config = dict(
    num_hidden_layers=11,
    head_dim=64,
    intermediate_size=512,
    hidden_act='tanh_gelu',
    qk_norm=False,
    parallel_block=False,
    init='uniform',
    beta1=0.95,
    lr_head=0.00663,
    warmup_steps=229,
    batch_tokens=32768,
    max_seq_len=384,
    doc_mask=True,
    dataset='wikipedia_en',
)
Each number is 128 + 32 x the weight over its row's rms, rounded and kept within 0 to 255. Layers, rows and columns count from 0. Numbers have three digits each. The size before them is the row's rms in percent of the matrix's.

# layer 5 MLP down, 160x512, rms 0.0654, rows 0-42, columns 0-63
109:138115153104156133116185148143170123127112138091121167105096111116122130099224169069160154155129146146133129172123148101127137132122102128187142100116157142129136098040105137203108090177125165
100:118175162150176113136081111196156126130158132110104122160163132164095115082120126141105103128093164101110141122149106165121123167147132110112138176137089152135208074153059144133121158144062149
094:189151182163129123123185163070113119189098133144082116120118129127142130091070125103166164142151148113149130095150161143115095044097118118140148138107134191172125121085145152122154182144105182
100:106163216110111099103140201140123067115137065101177063033120133134177228132117115162156058114140144130144104135140156172119140133180162097070119151140113118127139103094123086127165097169130101
102:130167131087177145167102080180148129098136109134099119166198179132121110147117140086075122133126175110116112099115106146127087158105154132113133168153123075137122076162138149142134115097246067
101:146085148155045070142189149166187089089148104132131137131168113147085131110125193107125076117137102058067140157060157088138102176100218115114124120159103118153121118118109122117105137114115124
110:174155127157133177142143087113117122154151185114168123151106102117095147156146176115138094145131166131085129070163119141130153168159107134093153109184206115133090133128129142135134115114082111
098:168132134113125106125138150126047145111107100079195100143069144158097165139139084142108116120172132136122082137133119071162173112084178086094130130128118150104082101131108137122123157095115113
100:098139145122107121141095104184150143074169148157184128145162167103157108108159078169155114143115115082147112179126055108128113149111126139138152143117111101168090156117095101101118164140101113
105:129154145125107088138097164184099130145151142133103133177092145103125127153100145168093151077129168109108146174170068140134170099094209114071129079172097109110085084147193144124127113061155149
106:143135188138108144197104163174144108118153144132114182144103087133139075184158125140158137088124154115129084160114137106137162134126061129145122125082130140115129083151142211086130161081113101
099:177117161101129091081099114108095080097131115151146133103117128134138128137181197114132150106105100146113102107133155093120155131131148143112149107099143129122058161098111110091153129153044139
098:111163102111181099077155108160122136112112142085107063095115145086080147140088105120157106172153086128147000145165113132124195124170080157072097171126127156135164094141147164122157176137094124
098:143173086158122163141087091117164145120146097131114113172150075107123138109109112184162105099143131131177157123155071124101117185158139114070133128101079134105118173087121144106115184188114140
100:120148072110094170135061123095091172172110143106087072102076134086152103123089128177141170149157147152088176148168075086143140140183107111119116112157132145104184123110062181127119117154086190
099:092221157110147109155116098104128092102103216116116132171096140107107142087112096125151132154142118150129111101138179172127123114143064133082097136086156163127142105089168093104117143072109075
101:080100144121114107101085141126144119103138135157113109161122136068118190131136096064114145120128098121202201083093172154129220116155169139124151111125195118205144145110160160146144078104096120
097:107126080113149112104116160081107165092113058101086148137143136120133138112068146150091163135082177069165132116124088146105146171073136068083133161077079102122173106154138188108162135122156127
105:127145162148139166149130142117157148141108116101134168166096097123177138164105115048141133142117149143099131140141136194135104147156141135162132154137158123143194125077120108152124123104121119
104:095182083109126090149144123141085133153060176224105117154140152132194114125134137160107127126138114140103168152138120118160141164095199117095140099108130111171152162184162202176171122172146202
093:106106123109131142110114148131109083123140099143139152174121129128138130151188130096164133146125158132208091173145168126175094071113134126144132119121133163136127098147127164183121114059149129
107:087155179132085142110129174103130102123121143126091090081209114120120142124162125105096173131093106127048168113147120120118122038139148109130130123130132131156136119103110156130129156137110186
103:158141157198110067113157102133158132094135097116142136134160142143127140137108186180111093100151097117110160152124137121145181202162097154135129114098162070125073056138070103182108070077138105
106:153125168156099097142101045154203155124183135122066133097122107069103108127097111207114152144156187087140148143110123159126102228141153080128108160158157086119053105188127097094177057116035120
093:104133114124202176167094098125154162100160144171064149115093102151137128131168226122075126132123173164061128134175126206164121115091135162168126134157091087115066177100149043064135129121093076
100:142109124176109125117136144208149127143141146109159168100148134108130098101083108091161105116121139120079176178122101115137109159165159131137113158143140142163204161143109082154116073163054156
102:108141087110152097093123145152156162071145081128135083142123127142142135144073132124124141142134147146115064153096128130123098124186121144125115126187088199110114128113122095103182097124160133
104:205114098106091168162103136147139162109098135117122063109152076144117122116136118195151130106145115215121113117139109060146134111120135163129126117097141103153109119165135110086104145121101108
080:111081118124077143123116156124112114122142111136160131140171126128120156128077109079090215074126155133121228168132155174135153138083202199192137179111158165118126175111225159089131114129170177
099:162102147124139098109120166125177106117143076141132093175118164124150104106112154139116105157132089133152069200114164170142194102136131114108123162112136132171123161117156057150110145120122174
102:155150102184088107113124197050137142174123098107090075095133172118157191175214172155111085147100105131177183100115097091119184068121135096115100113116122119151147121128136140145132124109111099
099:136115149065105182138107105157138107101172150097154156107110109085108157144138134135206140165132152124124120164123108121121152192080148120122073105155122110116097117183206082101063122108054119
082:136151158146164108142115137115143133110103097123115130088127124133163134129132120092144076171099093089101225094109134136083097129089229103117216143094106116145114090083129113099163131117105177
096:070155144112151148104178168124133113106151141140170102162110126101165132137161098085129158189135137120081137096095088106130143081112166143115143131111164175143086132168167112159169093117126154
103:131100137124152068089161071072150104119110146120137159149150119141135166083096083090116185103140152062076185115153101143104123128116125150118117170174121160132172169154127136118106079098157202
096:146129131140128143164142117149122135133171131137121112151122145079099132178130057178176093144130137130070132169131141166127069193168171065132118187109188128143074169170099137104142103104087116
096:195123096116135121145093120133126129109108073041048107102140104099142117150136078185081102132154095166084209112129035165120124126189073114156127125171178111124116094151148066097106142089125080
108:141131161163051113096135104100164159099100129156116145149085078123139139115127090180092131165130178113173123130099139140147090158101162141167112141131145146116077159113086097119152142150110103
101:134144153122165140122107112155137165146129124134121110139181183164099144153114103186108115125117139141122125129175074191090074057161129128188158101162124108175129118149126138094144153073129109
126:121106046097142166150077056170176125057111144143146090131089098073110086137131125150155084133145208100161149132122108128090114138169174114108131090120090089149163105131100095158132118127170151
089:084102150114138127028129126123122141193046135080099124175178145178185112171115126167169110101158116146190083135152117084169148088140085100106106155101129165132182116173111141114124131115106089
102:082064097121139131078082101093141113138171094111107080116117163102138158152117144142047159113079125146091206141115157127110126118099147061062141101172185127139103200190173164148109176152139121
102:145121160120146105075075151099127098127104091157159178136150169196122165140086099064129102124142084098177100160116115131130159136104144171139128165179101123170158132125128155149122160102138115